Weights of a small GPT-style language model, trained from scratch on English Wikipedia: 7287 steps.
Each number is 128 + 24 x the weight over its row's rms, rounded and kept within 0 to 255. Layers, rows and columns count from 0. The size above them is the row's rms in percent of the matrix's.

# layer 3 attention output (transposed), 96x96, rms 0.196, rows 80-95, columns 0-95
size [ 92 115  96  84  98 113 101 107 109  98  94  99 113  98  98  95]
[[133 104 125 142 116 135  96 106 150 135 151 131 100 126 146 110  94 124 110 108 134 147 113 118 154 105 138 118 105 103 149 113 123 105 122 120 142 145 159  93 106  92 137 166 136 125 120 154 118 145 139 109 135 122 203 151 133  96 126 126  75 137 156 166 133 147  96 122 131 149 161 111 124 112 103 107 164 135 112 118 107 115 126  68 121 127 108 167  91 167 204 134 132 145 159  90]
 [151 152 128 131 132 139 126 138 155 132 133 123 107  99 130 110 132  98 149 125 154 137 133 113 110 116 132  98 120 145 149 162 121 110 119  87 177  93  79 187 137 140 132 140 114 108  99 112 105 119 129 129 122 163  82 154 142 132 111 121 113 122  99 127 118 154 157 105  76 118 151 126 198 137 152 153 140 143  72 157 154 158 127 113 186 132  85 123 124 137 103 121 144 159 111 149]
 [124 171 148 107 124 109 122 112 113 135  99 143 126 140 165 121 146 119 127 141 148 157 134 151 125 107 129  95  79 126 135 125 184 128 142  84 127  87 148 173 158 101 114 131  98 138 120 114  91 126 122 141  87 166 154 178 161  89  88 105 134  81 134 149 115 111 105 111 114 157 106 158 141  71 126 120 128 116 139  82 126 135 142 118 177 149 142 107 142 104 148 117 117 125 117 120]
 [124 111  48 102 103 135 134 129 136 127 138 101 170 140 108 131 146 134 115 100 108 115 114 116 143 126  71 124 149  93 147 142 127 113 142  97  45 111 129  92  90 128 143 114 116 129 127 160 128 122 151 118 140 123 110 133 142 167 144 111 125 146 122 144 125  93 108 101 111 172 144 109 139 114 140 135 136 183 141 149 116 127 124 196 108 134 166 129 111 134 131 103 115 105 153 148]
 [136 106 112 188 148 134 141 138 152 129 148 140 146 130 123 162 119 137 120 137 192 141 147  96 155 160 125 113 112 118 118 118  94 115 188 182 146 125 113 120 149 119 140 137 134 128 134 124 100 151 129 129 172 142 118 111  95  95 148 115  80 121 156 128 132 126 145 126 107 127 184 102 164 138 129  91 154 127 131 175 104  81 113 117 126  76 109 126 119 138 160 165 139 103 134 108]
 [119 136 156 142 140 128  92 115 144  93 115 153  95 113 128 123 150 121 150 142 130 107 122 144 156 156 149 146 116 146 161 138 142 133 150 125 146  88  95  97 160 153  96 106 125 113 108  95 129 108 139 118 137 154 121 141  75  92 133 182  76 151  94  79 122 143 138 125 135 133 146  84 148 154  81 189 147 139 150 105 118  94 122 127  81 114 137 131 155 123 144 138 141 112 159 148]
 [105 133  86 129 104 148 133 163 123 118 119 120 156 119 156 129 111 133 156 131 122  90 101 119 112 106 110 136 134 111 132 104 157 117 100  97 157 127 116 117 133 117 129 102 118 143  84 113 114  68 124 110 130  99 153 197 110 134 178 130 148 145  98 107 105 118 107 169 118 119  88 112 137 124 104 165 142 114 119 133 124 136 128 121 163 191 160  89  81 116 116  92 110 162 104 132]
 [136 150 104  84 131 112 143 119 130 119 163 105  86 162  86 146 154 107 153  94 117 156 113 157 131 152 134 158 104 140 113 150 109 161 135 141 112 106 174  79 117 144 135 119 108 131 123 125 162 140 143 125 120 132  97  94 109 137 143 137 101 156 112 150 114 132 137  83 112 126 117 121 159  89 128 170 108 121 159 135 170 127 125 154  50 146 138 133 125 139  69 137 147 101 116 137]
 [142 117 119 162  93 119 186 167 106 151 124 141 141 113 157  95 101 145 190 115  87 132 151 100  99 139 136 106 126 132 106 151 145 126 124 129 111 130 108 148 125 125 106 160  92 105 144 138 154 110 151 115 134 133  96  78 139 116 118 135 180 126 145 125 151 104  84 141 119 154 128 159 145 150 129 126 134 116  66 129 131 159 152 161 170 114 119 153 161 134 117  87 148 159 139 131]
 [154 111  86 131 104  98 128 148 177 111 117 114 112 135 166 149 116 133 121 146 146 130 118 110 137 129 136 121 103  87 131 125 152  97 134 190 114 168 118 123 171 116 104 134 127  80 106  94 130 151 176 118 138 143 143  89  76 120 178 161 147 153 110  90 131  96  88 143 138 168 132 106 119 103 153 137 113 151 151 134 146 118 107 118 112 174 163 116 134 125 110 110 120 133 111 133]
 [107 141 137 108 175 150  90 125 142 107 129 140 113  93  99 139 146 109  96  80 146 112 146 104 132 156 186  95 135 149 125 151 108 123 112 158 136 121 135 147 123 102 104 103 143 168 173 160 150 118  90 125 168 105 170 111 146 124  89 116  83 133 118 128 123 164 155 134 131 144 105 120 129 123 169 133 154 127 144 173  80 136  90  92 115 141 129 141 141 111  89 138 145 135 116 137]
 [104 137 153 111 126 130 114  97  86 153 110 134 151 116  98 160 133 132  94 118 102 117 105 133 168 148 146 142 169 149 132 139 105  99 125 151 104 164 119 109  88 148  62 149 143 114 103 121 152 125 120 149 133  91 116 170  92 126 112 163 180 123 119 139 142 136 122 108 155 142  63 138 102 126 126 147 149 134 127 101 123 121 129 166  91 174 155 115 140 157 114 131 122 165 122 155]
 [136 138 124  98 152 109 162 126 105 129  80  90 147  99 139 146 122 114 115 107 128  93 147 144  99  93  98  84 151 115 126 131 119 172 162  96 125 126 118  98 137 148 164  56 145 135 150 127 127 116 115 129 128 114 140 110 153 136 133 127 131 114 124 159 142  95 155 148 118  88 155 133 152 173 169 105 146 142 160 119  97 132 112 192 133 122 130 160 141  84 133 141  96 100 137 118]
 [111 158 124  89 106 113 158 168  79 169  91 158 136  93 137 155  93 111 142 147 143 125 128 127 123 106 136 121 174 143 119 124 124  57 125 100 122 148 127 144  96 147 138  97 104 112 129 104 141 126 148 113  86  83 119 157 140 166 148  80 178 118 142 121 153 105 101 130 130 148 124 132 120 133 133 102 147 119 110  92 158 107 140 104  92 156 149 112 152 155 124 113 123 126 137 156]
 [182 120  64  77 127 121 142 104 118  98 134 103  83 133 101 152 119 117 140 136 134 129 116 137 102 124 148  80 130 137 112 134 119  85 110 151 152 143 121 113 140 145 136 117 109 159  87 161 111  96 161 111 128 102 108 122 154 102 173 128 171 136 123 162 146 105  88 151 130 157 128 129 130 100 161 127 107 155 144 127 134 147 147 119 172 170 164 159 140 152 112 120 122 123 110  97]
 [100 137 151 169 126 192  78 115 145 137 118 132 168 148 100  89 117 143  97  99  83 175 124 137 172 141 134 125 134 155 134 162  90 116  95 104 145 107 129 172 114 106 111 144 121 111 135 125 129 141 116 125 142 142 154 164 118 110  90 148 168 121 129 125 150 154 161 107  99 163 136  92 130 115 149 121 144 134 133 105 107 152 141 130 165 153  86 116 127 148 146 112 138 157 162 119]]
# layer 3 attention value, 96x96, rms 0.197, rows 81-95, columns 0-95
size [111  94  80  96 111  97 105 112 100  93  98 114  96 100  94]
[[131 121 116 113 159 144 132  98 135 128 117 112 138 123  95 172 156 158 137 137 171 131 154 116 100 112 107 167 121 120 132  67 125 144 137  83 124 121 164 147 118 107 125 117  86  71 121 141 113 141 125  78 139 116 122  73 130 124  99 149 129 166 105  94 100 137 149 109 159 102 134 114 114 141 136 157 159 159 131  80 140 147 111 131 146 103 161 104  93 151 135 137 147 126  80 142]
 [100 133 122 123 119 110 104 150 113 136 151 123 113 130 108 138 147 121 122 162 120 113 165 141 118 114 125 178 121 114 138 120 115 119 133 151 130 165 134 114 129 133  92 163 112 178 141 194 139 139 144 133 144  82 155 137 163 119 103 134 129 123 146 139 127 167 109  73 177 152 119 129 134 101 132 111 155 127 165 119  92 131 124 133  80  88 156  90 132 106 138 134 188 133  73 150]
 [138 158 105 124 109 145 139 132 144 114  98  77 136 110 127 142 138 141 105 126  87 123 128 119 116 141 119 124 142 152 135 124 142 142 136  84 149 131 155 121 118 139 145 111 143 193  91 129 115 146 117 142 134 146 154 138  98  94 108 163  96 104 133  92 101 148 190 155  76 136 133 152 145 113 140 132 142 145 129 134 143 105 204 122 113 139  99 118  95 139 140  68  92 107 156 116]
 [135 131 110 142 145 132 149 123  96  86 124 155 159 123 125 142 122 167 103  92 113 134 177 127 122 117 103  66 125 128 129 132 167  98 113 143 135  93 114 142 123 109 116  97 172  51 153  77 127 119 138 105 163  89 124 144 139 100 160 139 137 116 141 134 130  84 145 131 130 123 143 126 181 125 106 157 126 133 123 185 128 114 160 124 138 126 129 108 101 151 122 138 160 154 137 145]
 [ 79 114 120 118 126 112 155 120 131 151 100 134 153  52 115 137 149 176 126 135 134 155 100 104 125 112 122 112 125 129 116 137 134 106 111  96 126 112 119 123 141 122 118 117 139  91 144 126 109 128  97 131 138 150 103 155 150  98 204 164 151 139 114 156 134 144  91  95 163  94 103 142 108 111 117 133 116 119 154 118  96 117 112 127 108 136  54 139 136 121  97 163  88 120 142 150]
 [138 138 126 143 106 106 126 153 121 143  64  66 148 127 154 137 145 137 123 108 172 124  98 141 114 109 131 180 102 147 140 109 120 150 143 145 131 123 109 142 106 123 132 123 144 142  90 177 122 126  90 122 116 152 136 156  74 138 110 152 115 110  59 119 126 157  96 100  70 140 125 149 130 114 160 125 134 110 161 106 157 129 114 158 118  87 172 140 114 133 109 132 137 122 136 118]
 [120 128 103 121 150 147 157 123 177  92 139 126 149  74 119 101 127 130 154 114 137 142 123 117 111 139 155 123 172  98  89 146 112 164 126 125 164 135 131 131 122 121  87 148 119 157 123  86 125 121 117 141 102 134 104 108 115 103 151 122 127 149 126 147 157 130 126 191 157 129 110 163 120 111 148 147 108  87 131  97 124 107 170  77 104 154  91 149 104 132 140  91  95 110 113  76]
 [144 163 156 131 130 144 141 146 126 167 166 137 148 202 147 159 112 141 132 109 160 117 129 131 135 134 140 128 120  79 135 122 136 150 142 110 105 141 175 116 139  92 156 143 108 113 127 129 128 115 151 116 150 141 129  84 108 135 112 158 130 112 156  83 152 168 112  93  81 160 117 113  97 180 127 143 148 177 142 136 114  94 108 148 131 146 116 131 120 149 191 126 127 119 105 144]
 [107 136 153 117  87  99 165 103 113 148 126 106 132 110 173 125 119 126 112  92 138 135  99  77 105 120 139 149 115 131 127 135 128 126  24 165 179 104 135 153 115 100 137 149 161 156 134 110 117 149 138 103  97 165 109  84 114 131 148 170 167  97 140 125 163 133 149 132 111 149 136 141 159 120 139 139 136 122 130 166 141 111 116 107 108 105 126 136 143 126 114 141 139 121 132 148]
 [110 156  66 123 194 166 143 158  92 104 141 110 126 105  90  99 107  98 127 144 138 122  91 102 132 156 131 136 125 166 153 113 135 112 128 157 110 116 128 101 155 124 106  97 141  68 125 112 109 146 142 127 106 105  94 131 142 105 147 100 132 117 155 136 119 100 125 126 119 105 123 131 143 166 152 108 133 135 120 122 181 172  93 112 162 133 123 122 115  95 102 130  80 153 136 134]
 [126 156 174 120 128 111 138 132 132 166 121 154 125 119 130 140 105 127 132 123 108 106  54 103 158 121 129 104  71 141 155 121  95 127 170 142 126 100  92 114 125 157 125 152  87 158 111 161 101 139 114 146 111 144 136 142 129 129 138 125 160 136 133 110 147  96 102 129 118 113 112 125 137 131 153 100 117  60 107 119 125 171 128 105 116 147  94 133 115 105 172 128  86  79 145  89]
 [143 113  85 127 122  97 137 125 119 120 111  89 124 133 128 107 147  98 106 118  89 148 202 127 132 100 137 133 111 154 152 141 138 143 150 108 124 131 125 105 174 130 103  83 105 149 109  92 176 104 108 151 150 131 134 167 109 149 104 121 137 112 138  72 145 149 125 152  85  74 141 134 111 142 134 108 132 166 121 120 134  68 129 116 142 149 137  98 137 117 129 125 137 177 142 147]
 [117 195 177 139 115  53 129 154 166 132 132 117  98 152 117 132  99 110 142  86 170  88 125 159 154 122 116 126  86 130 161  85 114 142 146 130 122 151 109 108 136 130 129 148 132 157  81 109 137 130 101  95 138 124 143 132 140 187 138 139  95 165 109 111 111 155 133 142 138 132 129 125 131 139 164 109 147 123 120 126 130 103 110 134 134  89 117  83 141 135 152 117 103 114 141 137]
 [153 143 146 128 147 103 153 115 165 135 157 132 100 118 132 104 109  68 119 100 140 152 104 122 116 129 115 174 107 156 120 171 119 166  93 156 157  94 137 143 124 116 103 134 139 170 127 144 169 122 115 108 138 125 101 113 130 128 141 153  93 109 132  83 123 152 165 101  71 138 115 121 110  94 162 159 167 132 142 126 141 137 140 130 144 120 159 123  66 167 152 127 154 118 132 126]
 [161  85 126 103  94 152 105 118 120 132  89 161 122 147 103 155 119 137 116 169 114 101  93 154 141 124 116 144 130 120 152 111  70 121 114 104  85 143 122 127 121 131 126 116  91  91 150 157  68 158 161 118 161  93 121 107 124  96 141 152 148 140 120 126 132 103 175 126 151 152 119 121 149 127 126  94 178  99 143 112 153 177 138 152 120 169 134 125 111 104 142 123 114 104 117 140]]
# layer 3 MLP gate, 256x96, rms 0.14, rows 0-13, columns 0-95
size [ 97 101 106  90  98 102  88 101  91  96 100  98  94  92]
[[114  95 112 102 121 121 127 132  92 124 161 104 151 154 166 153 148 123  99 149 144 112 105 134 172 155 148 166 146  87 126 136 162 110 115 156 122 122 173 124 126 109 188 193 122 136 169 110 130 166 165 173 122 149 122 102 125 136 170 163 129 101 131 143 130 153 103 124 132 166 130 105  93 109 154 163 104 131 148 122 142 165 117 149 140 112 132 140 133 100 142 148 146 128 116 135]
 [157 101 134  94 142 146 113 150  95  93 173 107 181 107 168 163 159 110 103 169 107 145  86  96 152 133 132 154 143  93 105 120 120 116 144 127  92 157 156 108 130 101 115 208 131 140 137 108 109 153 104 160 135 145 129 130 156 140 157  97 153 136 164 129  90 114 110 123 138 136 136 138 141 163 124 141 118 105  90 135 144 147 154 102 138 127 120 120 125 130 160 100 129 110 122 121]
 [125 139 201  81 112 142 129 132 115 147 144 166 143 128 117 151 122 108 127 120 147  96 114 169 167 127 107 145 127 113 115 133 123 133  93 146 136 150 139 130 119 100 128 174 102 133 118 133 132 123  91  98 132 125 147 105 123 100 110 125 149  97 124 137 131 184 161 153 119 145 147 102 140 139 119 158 127 161  90 145 127  46 125 106 121 103 138 117 118 159 162 160 172  91 153 139]
 [135 150 126 137 127 147 120 135 134 103 139 118 175 117 152 156 114 119 142 186 100  99  80 149 130 153 155 112 105 141 147 148  80 115  96 116 129 111 143 148 103  92  91 100 155 138 138 117 126 146 154 141 114  77  99 139 130 124 136  83 155 133 105 120 129 160  95 128  93 105  99 184 130 149 164 179 125 117 133 127 128 144  95  97 145 114 106 133 109 145  92 108 139 100  98 108]
 [206 150 165 144 110 110 137 137 134 106 138 163 127 110 137 130 137 101 129 131 119 171 144 127 134 163 135 118  92 117  99 169  82 158 101 135 137 133 108 152 205 150 119 102 143 118 117 105 146 133 163 113 159 161 124 108 141 128 100 124 146 117 130 108 135 126 157 115 151  90 151 171 169 143 126 117 125 134 132 136 111 123 171 105 162 130 111  99  72 142 119 125 143 121 138 145]
 [133 146 129  86 147 119  97 152 149 101 106 148 136 110 143 158 159 123 111 125 132 132 144 129 118 151 107 118 135 143 108 102 126  72 129 120 108  97 136 115 116 136 146 139 109 153  85 141 136 103 136 131 195 129 151 144 127 111 115 133  62 130 164 150 155 114 160 131 155 129 124 191 158 105 171 151 150 158 108  91  88 127 177  95 132 138 164 123 110 143 141 114 144  97 132 125]
 [120 141 140 122  96  99  65 119 160  71 129 110 120  94 104 157 125 120 132 138  77 151 115 158 125 131 136 123  87 132 151  92 124 111  90  88 120 119 123 125 173 139  73 128 115 104 140 101 142 144 152 108 139 154 164 166 101 127 104 151 106 147 166 108 140 139 121 118 162 160 148 145 143 114 136 136 109 123 115 177  96 137 126  98 132 100  78 123 116 114 104 132 122 118 143 149]
 [127 161 135 129 123 150  80 162 134 116 123 106 130 124 111 144 153 136  77 171 143 130 142 137 153 123 134 124 125  80 114 124 130 134 126 145 150 124 136  94 182 118 119 121 131 159 177 150 116 135 118 107 156  92 130 170 143  91  77 166 119 157 166 154 130 116 142 120 146 120 154 125 117 108 158 126  92 164  98 145 133 138 146 123 192 131 130 144 104  97  95 167 156 136 111  97]
 [101  98 141 120  99 122 118 128 143 106  88 140 115 113 145 126 134 138  92 138 122 172 121 101 175 152 134 121 112 151 136 108 123  74 114 213 120 164 135 114 115 101 141 172 133 146 127 100 113 123 105  90 155 131 137 151 140  98 142 134 112  90 181 141 121 109 104 145 112 112 153 113  83  80 154 136 157 118 150 139 146 134 115  99 143  99 139 109 120 105 140 128 164 152 120 109]
 [153 117 134  96 105 120 131 168 138 168 123 135 142 118 129 139 138 109 128 156 144 121 129 146 143 118 114 164 138 111 107 155 112  91 143 172 116 120 136 119 123 187 114 139  91 100 104 114 103 144 151 112 136 117 134 121 124 134 145 196 153 119 118 137 139 123 146  91 162  94 101 126 130 125 105 144 155  98  40 109 113 108 113 110  94 132 151  89  83 129 175 138 113 130 115 155]
 [157 135 158 111 113 134 129 140 128  82 114 185 140 112 125 115 142 115 158 160 116 132 153 158 158 151 123  91 127 161 147 132 100 103 133 176 150 163 126 106 158 142 150 167 113  86 121 121  77 154 130 109 143 119 149 122 142 104 126 155 161 136 105 104 148 176 130 149 122 113 163 118 140 127 145 131 120 154  81 118  91 158 136  83 139 120 112 121 137 113 171 146 127 103 178 107]
 [131 125 109 114  97 157 116 145  98 113 134 132 123 121 176 162 153 109 102 141  93 120  99 121 144 133 114 103 117 121 126 134 119 121 132 118 113 142 138 118 117 190 119 108 124 122 114 108 109 156 173  95 116 106 117 121 148 128 189 113 118 145 136 149 106 104  87 102 149 148 173 110 152 121 143 132  99 121 136  69 134  98  96 104  87  77 172 149  93 154 109 133 109 150 117 168]
 [138 104 143  95 149 127 130 130 114 139 168 136 199 114 166 131 139 150 129 111 146 113 112 130 171 150 126 145 115  90 106 131 136 136 113 128 109  96 105 132 124 162  91 125 122 120 173 112  96 131 124 117 133 106 129 119 136 126 137 139  85 156 161 180 139 166 147 177 102 116 159 164  89 156 104 120 144 113 156 111  86  93 139 102 122 139 159 113 101 128 155 156  81 114 140 137]
 [123 111 133 154  92 181 102 172 121  72 168 146 155  72 121 148 151 144 100 116 163 124 133  99 122 154 120 121  74 104 128 127 137 127 150 160 160 133  96 150 123  86  97 147 102 102 130 150 101 120 134 132 127 100  92  94 124 100 134 116 141 130 124 114 127 180 135 167 110 136 134 130 150 147 107 131 154 106  77 145 130 158 109 126 164  87 134 108 126 140 125 134 126 118 138 111]]
# layer 3 MLP up, 256x96, rms 0.118, rows 0-13, columns 0-95
size [ 99  92  97 109  96 101  91  94  97 102  93 102  98  94]
[[109 101 150 169 126 132 100 116 122 177 145 148 159 173 171 135 119  92 115 166 161  70 116 121 148 109 165 159 171 162  80  97 104 118 124 103 137 149 151 107 110 154 153 168 122 110 123  97 125 154 108 143 118 121  91 110 151 171 132 110 157 130 117 166 110  92  85 132 112 138 111 116 111 112 153 121 145 140 144  85 146 124 139 135 103 122 152 131 121 131 129 131 124 146 139 115]
 [125 131  76 120  98 135 136 178 104 139 122  64  92 117 173 116 131 142 145 110 124 168 105 104 169 150 106 126  97 110 149  86 134 142 120 157 128 113  99 134 133 101 110 127 113 136 113 110 153 123 138 100 120 126  87 150  87 154 153 104 160 113 186  98  95 112 133 166 122 135 134  98 141 124  84 130 124 135  97 146 167 154 153 100 144 127 140 130 132 104 105 143 155 142 126 142]
 [112 146  86 112 113 114 164 109 122  93 158 109 159 153 141 165 104  82 118 140 105 142  84 161 113 156 172 117 146 154 117 142 101 124 123 130 105 156 100  95 127 112 128  94 132 116  99 135 131 101 125 123 112  95 108 118 150 100 111 134 149 121  99 104 156 112 156 132 134 146 144 109  92 120 171 123 126 163 137 177 132 107 110  98  78 132 142 136 144 139  93 162  75 151  98 113]
 [142  84 105 109 157 166 174  92 120 137 132 123 115 103 143 157 141 136 121 152 134 154 134 160  91 128 102 148 162 141 127  90 139 114 161  98 146 124 139 133 100 125 151 133 119 128 115 129 148 146 169 119  95  67 150 147 158 166 143 131 103  97 157 153  96 139  91 163 151 156 142 128 114 133 112 155 137 175 165  89  80 153 149 133 123 106 138 121 135 120 112 118 100 151 123 164]
 [144 122 115 127 138 151 106 134 150 135 155 114 143 126 147 130 146 118 145 172  94 136 128 125 129  76 103 160 163  80 129 112 133 133  94 133 119 144 128  73 148  93 136 160  89 124 118 100  94 100 103 155 107 120 143 161 154 127 132 115 113  86 158 108 113  73 103  99 144 124 140 120 122 119 125 132 107 115 101 133 128 124 108 100  90 169 181 171 130 150 170 104  90 105 119 128]
 [106 113 120 151 110 131 132 156 113 175 119  93 136 147 127 114 110  95 133 125 135 100 127 133 148 106 113 157 136 128 129 178 125 139 101 102 108 162 129 127 143 117  96 132 150  70 120 102 114 177 134 119  91 107 103 132 113 138 154 156 164 147 102 118 151 158  88  95 127 120 144 101  77 121 134  98 122 113  88 200 186 120 101 134 136 122 132 109 129 142 109 123 129 109 126 169]
 [133 157 123 168 134 111 126  99 130  96 123 137 128 145  78 120 132 174 101 107 136 160 146 115 110 116 119 120 101 136 130 125 129 142 161 123 135 157 123 121 136 131 131 143 139 111 151 135  87 140 122 121 178 108 104  75  82  93  92 145 100 107 137 158 173 138 119 144 155  90 176 145 117 151 145 144 128 107 135 137 121 145 148 128 135 148 104 171 157 110  88 104 153  57 156 140]
 [ 78 125 129  99 113 124 129 120 127  94 131 137 133 117 126 143 113  96 136 162 146 150 115 110 146 168 129 127 162 131 151 106 198 126  85 121 132 146 114 140 123 116 160 115 117 120 145 115  85 115 147 149  83 164  93 118 151 175 134 120 144 101  86 122 115 135  86 124  91 135 147 120 114 101 124 127 130 155 122 116 165 161 139 133 153 137 147  98 130  96 136 157 195 166 101 101]
 [135 123 115 101 147 163 103 148  92 113 121 128 159 111 127 120 137 122 127 148 168 153 176 117 114 129 104 102 154 113 136 129 104 142 167 115 160 119 135 174 107 117 168 125 120 140 171 160 191 141 143 131 185 139 145 164 101 142  75 122 120 104 109  75 125 137 110 132 165 133 150 126 138 151 106 125 154 145 122  93 130 122 119 117  87 125 163 147 126 115 129  87 165 103 115 138]
 [131  60 108 104 120  68 138 130 119  85 112 170 124 149 121 115 142 120 148 123 139 101 165 128 156  96 144 154 159 157 142 131 101 134 121 115 142 140 137  98 135 141 121 116 136 137 133 125 179 126 135 145 148 117 133  81 173 123 152 141 130 104 121  99 115 150 115 101  97 121  98 145 104  99 115 114 193 127 140 122  91 113 134 169  99 104 159 125 121 125 146 135 173 131 107  81]
 [112 124 136 140  94 161  99 153 114 172 140 116  98 142 119 142 110 160  86  97 123 129 105  98 149 143 119 182 154  71 125 144 108 129  85 153 119 103 141 116 102 103  86 123 140 158 129 110 175 161 136 157 128 159 117 144 128 143 126 106 119  92 135 149 134  97 130  77 148 104 126 157  91  97 139 131 110  97 140 136 166 130 118 169 121 116 146 172 121 136  93  99 122 136 118 135]
 [104 118 123  71  99 149 114 108 132 116 138 106  87 150 136  98 127  99 120 105  94 156 115 117 139 123 140 127 134 119 123 154  99 129 113  71 110 159 161  84 142 136 140 106 116 122 168 115 134  87  73 119 177 109 170 101 127 135 126 120 159  94 107 171 143  93 107 126 107 123 137 115 108 183 131 156 113 118 162  95 124 126  95  93 126 140 130 174 125 122 110 139 142 127 137 118]
 [143  91 108 118 121 130 116 143 135 118 107 136  82 122 142 180 130 154 120  78 119  91 168 127 119 138 149 152 109  60 102 100 122 158 157 144 145 107 131 107 119 145 141 125 126 147 114 145 169 149 128  87 163 131 109 119 129 130 119 109 134 107 112 144 115 143  64 108 121  84 107 132 118 153 120 114  96 144 132 145 108 110 140 105  86 106 117 159 132  99 148 109 184 131  80 131]
 [104  90 153 153  88 117 130 165  98 135 133  95 122 120 110 126 134 127 128 104 113 123 128 113  92 157 110 140 119 121  96 136 124 127 140 167 137  79 109 149  83 151 146 131 141 161 127 148  74 123 119  89 128 130 125 145  93  64 146 115 119 125  99 146 179 161 149 145  95 109 108 119 131 138 122 165 108  89  73  90 117 144 107 145 152 150 144 129 108 152 132 109 167 116 118 124]]
# layer 3 MLP down (transposed), 256x96, rms 0.16, rows 0-12, columns 0-95
size [ 94  94 102 106  96  99  97  92  95 103 103 101 100]
[[107 109 109 133 164 104 140 143 111 113  94 155 122 103 130 169 104 111 159 150 109 131 156  94 120 108 117  98 135 150 164 115 132 158 109 117 118 124 110 167  98 152 108  72 131 121 109 101 143 111 129 132 169 134 152 150 163 128 113 129  99 119 116 106 151 140 133 101 115 103 173 113 154  82  94 176 111 121 132 154  68 102 141 102 155 128 148  87 123  96  88 127 122 122 145 150]
 [121 155 135 185 122 136  81  86 145 117 154 100 130 150 137 116 144 133 129 130 130 133 117  58 132 104  95 165 113 120 132 104 147 197  78 134 136 113 143 124 114 152 119 144 155 101 143 123 149 135 118 137 126 127 105  76 142 109 127 155 116 116 137 128 158 122 159 126 185 110 124 153  70 139 153 136 155 109 157 143 172 148 118 150 109 135 150 121 127 119 137 119 118 148 143 167]
 [156 128 119  64 105 147 149 157 110  98 107 137 160 192 151 140 118 130 120 151 141 114 147 120 131 110 152 149 109 160 163 180 182 123 138 136 139 134 130 107 110 108 115 105  77 159 147 153 114 111 122 104 132 116 131 127 120 136 108 124 168 106 107 108 124 132 148  79 134 153 132 105 131 143 114 114 116 113 163 136 131 161 120 131 119 137 145 144  92  68 105 161 163 166 111 110]
 [111 124 148  80 120  92 137 148  92 126 143 113  77 136 117 127 118 119 130 128 147 144 128 137 117 122  64 121  85 141 120 141 126 107 107 151 156 154 122 125 144 174  82 117 174 128 161 120 167 106 124 105 128 205 148 137  64 130 106 133  92 136 107 128 128 147 113 124 161 123 142  99  90 115 133  91 158 113 100 111 125 113 132 145 137 124 129 134 114 129 146 165 108 119 168 123]
 [ 91 159 132 125 133 101 139  92 104 132 126 135 171 142  93 110 131  99 125 117 127 143  68 108 142 124 126  97 132 112 141 120 109 105 120 179 102 132 140 141  83 172 150 148 190 102 111 161 130 127 150 124 125 134 135 134 145  73 142 133 135 157 105 154 113 140 118 136 126 108  88 124  84 157 172 161  95 144  88 127 157 108 116 100 161 129 113 134 111 121 146 133  93 132 110  96]
 [137  96 156 114 121 136 102 134 122 115  93 142  94  85 122 135 110 180 100 150 143 117 100 156 137 153 153 136 166 146 105  74 144 158 174 143 132 145 105 152 106 155 160 128  94 166 114 166 171 112 162 140 139 165 132  95 129 124 155 120 191 106 161 151 129 127 174 143 122 120 118 149 156 127 140 131 155 109 133 107 113 132 148 105 110 124 104 116  99 135 115 153 155 117 137 118]
 [122 154 126 140 123 118 114  93 151 129  90 127 120 147 106 134 118  93 115 172 152 130 162 125 114 133 127 104 123 127 136 171 107 132 119  72 112 150 110  97 111 129 167 139 166 106 138 136  96 122  80 130 118 175 124 125 131  96 150 133 126 156 151 125 182 124 110 117 161 165 147 180 127 128 107 127 127 116 124 132 126 153  81 153  97 163 181 142 104 137 125 130 101 153 134 188]
 [157 123 113 167 121 144 128 170 137  97 104 141 126 151 129 117 160 132 157 141 104  91 163 144 104 106 143 133 139 141 136 147 126 114 146 136  74  73 162 112 136 175  83 113 122 126  89 139 165  92 126 114 118 144 139 160 147  98 112 141 129 126 129 130 120  92 137 120 122 127 152 120 154 154 122 133 140 109 120 160  67 108  94 132 103 140  88 145 125 165 123 140  67 120 171 113]
 [118 153 119 176 139 155  90 133 135 108 159 104 178 124 110 123 133 110 127  75 131 105 185 166 127 164 156 113 146 150 142 173 123 145  83 111 130 129 110 151 138 130 119 135 111 113 131 126 117 119 108 185 108 141 121 115 131 158 139 113 156 183  99  79 116 114 132  97 137 141 137  91 170 114 126 142 132 124 103  82 117 123 147 114 133 139 130 107 126  95 182 126 110 120 124 149]
 [128 178 113 110 100 138 139 141 132 126 129 106 116 123  97 132  72 140 139 141 122 156 125 109 144 121 138 162 126 125 102  91 126 104 133 102 115  91 126 144 134 144 143 126 104 114 161 110  66 161 106 123 137 126 127 102  84 120 110 148 149 139 110 107 104 103 163 145 116 101  80 175 140 129 137 169 122 117 102 111 144 116  90 177  91 134 171 158  93  96 155 107  92 147 150 130]
 [135 117 126 133 122 123 152 155 123 130 158 141 168 131 132 124 185 151  86  88 133  97  86 126 113 139 146 189 125  83 130 102 130 130 121 106 142 159 139 155 148 123 101 126 161 176 113 123 129 146 146 143 119 142  98 102 159  81 165 110 107 113 173 126 145 125 125 114 131 149 164 169 132 154 163 160 141 113 130 150 109 120 148  98 140 145 119 137  96 134  97 157 124 117  83  92]
 [118 139  96 106 128  98 134 165 133 105 104  90 145 106 109 168 145 152 130  93  97 136 139 112  70 145 115 103 117 136 133 142 173 139 128 160 121 115 134 133 133 144 127 155 131 127 158 131 130 158 143 153 142 111  89 187 127 199 148 104 130 147  96 138  80 129 114 162 115 141  99 128 142 101  81 118  93 146 126 154 114 143 100  80 155 143 132 113 121 107 162 112 151 122 129 118]
 [133  90 158 143 127 156 132 152 118 141 134 175 151 111 120 148  86 161 116 152  97 147 142 100 133 134 110 138 124 149  83 140 108  66 146 150  96 164 131 132 130 135 127 116 146 163 125 132 158 136 177  79 147 131 141 137 125 137 115 129 150 136 115 137  84 162 146 109 133  90 173 131 108 123  73 139 162 173 162 122 135 138  74 144 139 107 135 155 136 117 145 115 132 122 126 164]]